config = dict(
    num_hidden_layers=13,
    hidden_size=128,
    num_attention_heads=4,
    num_key_value_heads=2,
    head_dim=32,
    intermediate_size=320,
    vocab_size=8192,
    hidden_act='swiglu',
    norm='rmsnorm',
    norm_place='pre',
    norm_eps=1e-05,
    positions='rope',
    rope_theta=10000.0,
    rope_fraction=1.0,
    qk_norm=False,
    attn_scale=0.177,
    bias='qkv',
    tie_word_embeddings=False,
    parallel_block=False,
    init='normal',
    init_std_qkv=0.0381,
    init_std_o=0.00747,
    init_std_up=0.0381,
    init_std_down=0.00472,
    optimizer='soap_variant',
    learning_rate=0.0132,
    lr_mult_up=0.917,
    beta1=0.95,
    beta2=0.95,
    lr_head=0.0149,
    max_grad_norm=0.5,
    warmup_steps=200,
    schedule='wsd',
    decay_fraction=0.809,
    decay_shape='linear',
    final_lr_fraction=0.1,
    batch_tokens=[32768, 65536],
    max_seq_len=256,
    doc_mask=True,
    train_tokens=148500000,
    max_steps=3218,
    dataset='wikipedia_en',
)
Each number is 200 + 40 x the weight over its row's rms, rounded and kept within 0 to 999. Layers, rows and columns count from 0. The size before them is the row's rms in percent of the matrix's.

# layer 6 MLP up, 320x128, rms 0.258, rows 125-141, columns 0-63
089,197,223,161,187,172,71,205,181,120,262,226,201,209,204,146,213,240,143,237,242,265,216,203,81,207,196,179,158,177,61,244,202,172,229,186,180,205,180,178,187,264,191,236,185,227,166,246,185,245,218,182,213,191,218,208,159,192,219,156,179,255,135,218,202
101,247,249,239,211,151,212,166,214,228,239,197,136,244,187,115,237,221,222,249,245,244,217,244,219,225,222,185,170,236,194,179,202,184,241,207,156,210,190,235,41,213,179,220,259,201,194,250,268,165,151,195,230,227,223,161,262,150,245,186,225,230,131,286,189
090,276,210,138,197,133,200,146,121,269,171,168,263,214,186,206,210,201,221,163,182,178,189,263,211,172,186,264,153,163,270,180,151,204,168,211,209,124,140,217,164,247,165,194,149,99,261,212,249,245,154,224,193,190,175,189,140,156,227,172,97,229,228,234,178
088,196,165,231,245,155,332,282,206,172,99,221,157,181,199,208,161,206,178,230,220,179,202,211,256,184,182,223,207,260,167,221,190,227,128,81,211,220,230,205,191,200,198,203,215,212,165,208,273,253,136,136,217,210,205,278,207,215,170,176,239,213,207,179,199
090,235,153,128,234,162,232,212,180,150,219,119,144,183,218,179,162,214,163,190,189,186,192,268,233,226,289,212,209,133,181,184,185,202,222,149,234,142,241,216,244,286,134,181,152,172,240,142,253,189,204,261,225,187,206,200,223,161,160,189,164,211,238,211,177
130,217,171,123,111,167,228,231,245,150,265,273,212,190,252,219,199,232,231,128,196,190,235,255,201,203,161,261,186,177,186,140,203,119,123,195,195,185,169,160,171,212,200,198,262,207,242,217,283,180,228,159,231,244,181,183,245,188,173,160,279,277,258,171,180
094,214,172,227,126,189,236,211,117,188,181,204,131,225,156,182,158,158,178,216,238,171,317,196,216,263,230,114,192,216,214,181,224,229,241,168,154,205,161,217,168,292,204,177,227,248,162,183,188,156,167,146,286,128,191,207,185,195,221,254,260,194,215,194,297
097,194,233,198,264,210,187,197,244,274,190,225,245,229,230,254,201,194,179,270,171,232,214,231,181,208,138,143,181,166,114,134,207,171,206,185,274,215,161,237,225,196,205,241,209,218,298,271,215,164,183,141,253,201,220,191,237,206,218,185,232,203,113,236,219
106,235,117,235,236,254,253,170,242,166,191,166,200,251,194,259,217,190,200,173,189,194,220,195,196,264,226,219,241,212,121,206,158,128,213,194,230,193,206,255,201,149,222,269,159,185,233,193,147,311,183,212,242,184,180,268,181,165,192,207,219,235,212,251,267
123,249,233,208,206,125,237,230,123,232,199,203,209,185,199,220,138,220,129,211,135,285,193,196,229,216,192,185,218,165,237,289,167,218,200,177,244,267,181,201,199,256,167,255,192,192,147,231,164,151,184,231,232,186,210,228,183,215,238,165,210,208,230,217,266
089,163,172,218,189,189,144,209,172,177,236,166,217,189,186,201,180,188,149,202,184,152,133,202,117,206,182,214,171,147,171,219,200,263,191,202,185,192,172,187,271,189,302,210,127,233,251,239,186,174,203,218,230,247,180,190,217,256,192,187,233,133,156,228,188
101,259,237,203,209,190,154,199,232,252,181,166,219,210,205,179,84,125,245,249,233,207,209,198,164,142,194,197,182,110,134,99,207,239,250,184,180,177,187,147,174,228,175,189,167,175,159,243,221,173,158,186,179,185,214,109,148,175,194,194,132,208,157,169,242
107,191,176,250,183,137,161,206,208,260,254,161,176,220,135,198,192,154,157,255,241,157,168,96,186,191,155,201,190,282,153,190,198,207,220,155,236,212,174,272,176,224,333,232,199,218,126,195,190,230,323,195,179,238,210,173,209,266,213,260,266,195,214,209,232
101,210,228,206,172,210,133,264,164,160,227,112,130,259,227,200,174,198,226,170,241,153,224,226,172,189,207,220,245,193,282,249,216,276,193,238,189,270,164,177,209,202,236,189,239,142,199,157,193,205,163,227,192,265,122,288,156,199,169,173,141,279,248,233,224
094,175,180,261,166,237,124,181,240,203,214,255,182,150,192,232,241,181,203,165,119,99,190,293,178,148,163,159,218,191,175,183,232,203,208,134,122,129,145,227,211,145,157,205,196,141,86,237,193,112,187,194,239,207,146,178,158,184,233,208,176,190,116,144,169
099,199,153,198,240,165,135,133,173,171,289,162,242,241,201,177,206,272,252,212,227,197,172,148,193,157,223,200,168,295,191,135,246,233,225,236,149,190,207,189,200,172,143,247,176,186,235,179,222,200,209,183,181,277,127,184,262,189,192,215,215,188,232,236,229
081,168,191,180,210,191,157,257,147,197,232,235,231,153,245,210,196,229,221,155,226,213,150,267,151,237,222,197,101,227,228,267,208,194,256,224,248,215,168,180,236,233,224,177,175,164,251,186,192,214,165,256,197,219,126,195,229,233,263,258,215,134,269,220,173
# layer 6 MLP down (transposed), 320x128, rms 0.272, rows 125-141, columns 0-63
093,221,253,195,208,211,212,144,229,255,208,190,221,237,189,248,205,236,167,189,235,176,173,206,244,235,166,149,190,233,219,166,154,202,229,198,193,215,164,164,204,184,237,115,203,214,108,221,147,103,224,156,183,202,242,179,233,174,236,181,228,251,196,272,202
102,250,221,230,254,198,129,142,208,314,187,202,195,178,201,200,258,261,227,237,192,201,170,174,145,94,257,250,194,238,180,221,152,206,206,85,172,172,175,197,264,188,180,174,212,143,194,190,150,177,261,155,282,180,249,174,246,196,275,217,201,163,193,234,176
099,148,259,126,191,234,155,222,241,219,191,125,159,202,210,170,277,201,219,228,257,223,148,208,197,173,167,175,228,147,113,215,174,273,156,205,127,242,184,202,177,177,167,178,255,175,198,177,227,150,127,202,198,206,151,213,150,170,270,212,226,185,172,229,188
092,182,210,254,192,233,125,112,181,184,190,261,197,254,216,213,266,178,179,268,227,134,169,137,193,225,189,185,237,179,238,160,237,200,202,185,262,153,224,177,205,180,191,241,158,189,182,172,177,143,148,281,174,211,204,253,174,210,197,307,132,194,217,169,187
091,125,238,218,224,259,224,129,224,267,219,242,245,157,211,225,169,156,213,259,177,158,157,223,210,147,168,228,193,240,208,212,181,190,155,164,250,174,166,149,182,134,227,229,227,209,190,237,190,121,176,77,185,228,159,222,231,240,215,267,175,166,147,121,211
109,178,245,216,266,186,174,250,182,269,218,216,111,197,241,237,180,237,197,266,137,136,266,250,197,141,275,209,194,179,213,208,205,190,103,186,176,163,165,261,211,184,292,280,169,210,144,178,210,188,245,99,184,251,187,205,248,164,214,270,232,222,138,184,154
091,100,245,247,253,253,186,199,172,151,295,233,179,234,221,218,216,159,119,144,249,216,269,160,180,208,228,185,191,251,145,207,257,241,156,228,212,192,218,236,157,250,159,146,197,152,202,181,215,182,188,196,113,237,206,308,161,263,157,226,206,218,252,170,145
096,272,219,189,258,236,160,263,163,220,199,226,196,166,243,160,184,148,185,196,208,127,227,208,234,285,166,213,178,257,180,177,269,218,177,172,252,240,172,155,239,174,270,140,204,176,180,172,196,189,231,110,172,251,171,192,222,201,216,261,227,250,247,250,269
097,183,178,162,205,241,246,183,147,259,195,185,231,225,277,155,105,234,181,170,246,220,240,196,235,241,173,176,230,210,223,122,149,250,113,176,182,160,259,167,145,239,210,178,141,144,187,179,211,197,261,242,206,168,129,139,202,237,173,197,151,191,240,208,177
114,257,216,160,214,99,164,264,225,218,163,134,133,171,211,197,114,205,177,197,151,169,183,177,186,149,155,167,218,172,115,189,211,170,188,182,198,122,213,306,213,185,180,198,203,222,224,221,213,213,177,265,146,217,178,216,206,144,188,180,294,196,234,167,205
093,207,151,283,117,136,249,179,165,180,259,229,211,205,209,137,299,248,199,204,193,194,251,136,176,191,248,194,167,215,270,200,268,202,205,204,252,248,296,180,190,186,93,239,261,279,164,204,203,233,174,221,194,215,221,220,164,190,240,254,202,220,273,166,219
102,249,161,213,187,192,172,186,228,224,215,260,197,206,169,258,212,178,174,248,158,227,247,201,197,169,168,128,184,198,206,239,248,202,167,226,168,188,168,148,256,219,166,272,199,209,240,171,147,172,273,284,155,183,174,237,304,269,123,155,243,170,172,218,166
105,179,203,222,202,200,178,225,228,265,169,166,186,189,172,225,184,156,179,306,207,142,213,97,183,212,177,188,189,163,196,199,179,189,271,202,279,256,226,259,147,163,241,138,218,243,202,180,161,236,276,271,263,241,265,195,192,207,183,148,236,196,179,262,223
101,202,272,193,264,207,125,212,182,258,217,136,196,191,157,274,232,119,162,251,142,251,250,185,174,245,224,211,206,125,209,212,139,232,176,223,157,159,180,185,183,166,239,222,244,274,206,224,210,206,205,108,196,214,240,224,203,189,260,256,269,221,218,109,233
098,204,239,224,178,216,184,186,255,216,165,261,165,164,139,181,211,126,189,246,181,147,198,239,235,219,140,226,240,180,245,186,253,171,228,105,276,161,173,152,251,226,121,185,227,195,168,181,153,167,216,120,181,145,240,158,218,174,267,187,161,158,139,217,219
097,188,243,233,151,188,219,195,217,226,203,273,251,195,256,226,264,220,186,227,236,215,284,201,186,160,216,240,173,140,177,255,180,204,228,164,247,198,136,179,195,215,224,213,243,73,276,186,129,212,174,194,240,162,292,221,174,172,280,233,144,189,183,95,174
080,228,193,235,224,207,186,120,224,141,189,194,181,188,114,242,184,170,187,211,212,144,233,181,189,203,245,122,205,186,220,159,196,219,124,222,187,185,260,175,189,155,178,196,206,200,202,177,232,152,220,153,124,132,241,260,204,211,189,119,229,245,188,151,170
# layer 6 MLP gate, 320x128, rms 0.274, rows 126-142, columns 0-63
096,268,166,179,177,236,195,192,178,219,166,202,255,149,186,253,142,154,155,242,226,121,229,182,136,254,238,209,261,197,200,201,168,238,208,275,205,256,222,196,208,208,274,206,151,168,122,209,155,193,306,231,132,217,192,228,125,154,215,262,196,196,259,190,244
104,183,248,177,190,192,131,214,217,165,213,175,159,221,223,123,185,262,175,151,302,196,215,227,160,177,171,154,146,183,264,202,178,119,267,170,242,219,254,287,228,178,167,179,211,295,222,111,210,220,203,165,181,243,226,176,214,251,241,219,215,176,192,198,169
086,139,172,227,166,186,188,199,170,117,140,188,180,263,233,216,269,152,252,257,212,171,183,184,169,233,209,176,257,188,298,160,236,184,189,240,211,144,230,129,159,168,158,253,180,240,220,167,222,170,149,316,80,170,283,198,221,238,181,197,192,193,122,177,175
093,199,188,276,197,197,163,229,152,173,260,259,241,238,179,92,185,228,135,166,179,293,247,252,150,290,169,207,187,144,237,249,196,260,217,228,199,204,215,200,186,207,235,231,159,176,223,206,207,212,200,266,129,162,245,182,182,261,202,185,210,177,195,184,225
131,143,268,253,166,254,173,164,249,258,200,197,204,203,245,272,139,242,186,179,221,167,209,232,230,193,171,193,193,199,220,171,190,141,161,173,262,249,178,199,180,144,313,238,185,196,216,110,149,205,299,217,177,238,220,147,226,179,191,225,203,225,245,226,216
092,212,209,176,211,209,147,237,163,213,179,183,205,160,205,161,117,107,152,206,191,213,268,268,144,253,178,211,204,71,164,159,231,200,169,258,168,147,195,166,148,241,176,195,268,266,189,181,245,173,209,204,176,255,160,203,176,232,159,217,228,159,197,213,214
098,131,166,208,290,274,203,151,191,226,228,226,208,169,240,181,187,168,172,214,232,141,198,157,239,195,263,255,217,221,203,177,244,219,204,199,257,211,263,152,166,213,210,189,224,230,206,229,211,166,183,221,229,220,210,180,158,197,168,229,166,128,194,222,211
097,162,221,213,261,186,205,242,234,189,284,241,216,131,259,230,213,138,192,211,221,221,180,262,188,213,192,171,265,203,269,207,200,204,198,220,176,208,140,229,161,223,251,237,249,254,216,256,151,179,176,152,191,158,243,190,232,257,215,211,156,281,180,210,174
127,197,251,223,263,138,195,153,126,236,244,229,185,177,184,218,109,253,248,180,68,206,104,212,190,225,179,237,226,197,188,196,109,177,206,207,252,156,192,246,216,236,171,252,215,221,190,202,237,215,237,257,191,204,197,159,252,206,211,185,198,221,276,180,202
090,259,115,168,212,170,217,179,261,179,181,236,134,257,140,141,160,150,164,278,212,168,181,135,208,185,197,143,266,182,160,169,258,241,244,204,153,241,199,172,225,258,181,208,119,194,163,165,168,188,175,153,225,111,215,244,180,196,192,225,193,170,198,230,194
101,162,143,162,293,204,229,216,172,246,226,226,201,219,228,208,212,237,212,175,232,212,188,190,122,209,238,198,222,206,127,252,180,198,229,166,149,175,167,234,179,145,163,239,240,198,292,191,165,178,172,223,226,122,260,173,233,212,227,261,232,283,148,145,156
101,249,248,226,149,191,206,132,233,250,176,153,192,257,183,214,275,177,208,191,234,194,205,129,265,225,244,226,286,193,205,192,164,237,173,275,171,201,194,203,200,221,141,257,203,209,124,237,207,137,297,206,164,114,238,185,201,207,186,297,252,247,178,168,219
112,270,278,249,166,231,224,219,212,172,178,151,225,258,203,245,204,143,225,221,199,226,251,117,248,169,215,177,267,172,176,204,156,288,168,126,160,216,197,203,182,130,197,237,200,226,122,141,202,162,258,217,195,116,149,278,191,101,170,198,157,162,214,195,297
095,194,234,185,213,182,222,211,140,282,295,138,155,240,248,198,207,161,222,223,199,171,289,122,182,226,257,195,181,231,158,167,168,182,260,240,173,197,146,251,164,100,261,225,180,167,226,235,203,244,185,230,183,249,228,234,243,248,165,195,156,221,180,203,237
102,238,232,183,250,277,249,217,257,205,255,151,126,162,187,194,155,222,239,169,211,136,197,197,245,204,259,144,255,111,162,235,209,135,187,213,184,228,242,222,298,202,204,142,179,189,145,167,194,202,169,233,207,153,172,194,144,174,209,189,180,175,174,147,152
078,277,180,263,221,178,218,136,188,120,186,182,148,180,112,180,157,223,176,230,147,198,193,131,268,161,206,161,219,242,239,221,223,262,165,236,228,211,242,194,183,270,145,209,168,214,134,221,199,178,164,201,186,228,223,267,184,184,161,214,120,238,220,236,189
094,242,197,209,190,234,204,163,225,159,179,264,213,197,198,256,219,236,205,169,107,136,200,195,248,195,232,232,252,222,177,234,202,257,213,188,194,219,166,111,187,184,182,242,233,226,247,273,186,170,293,151,154,168,213,195,209,162,253,168,202,215,276,200,124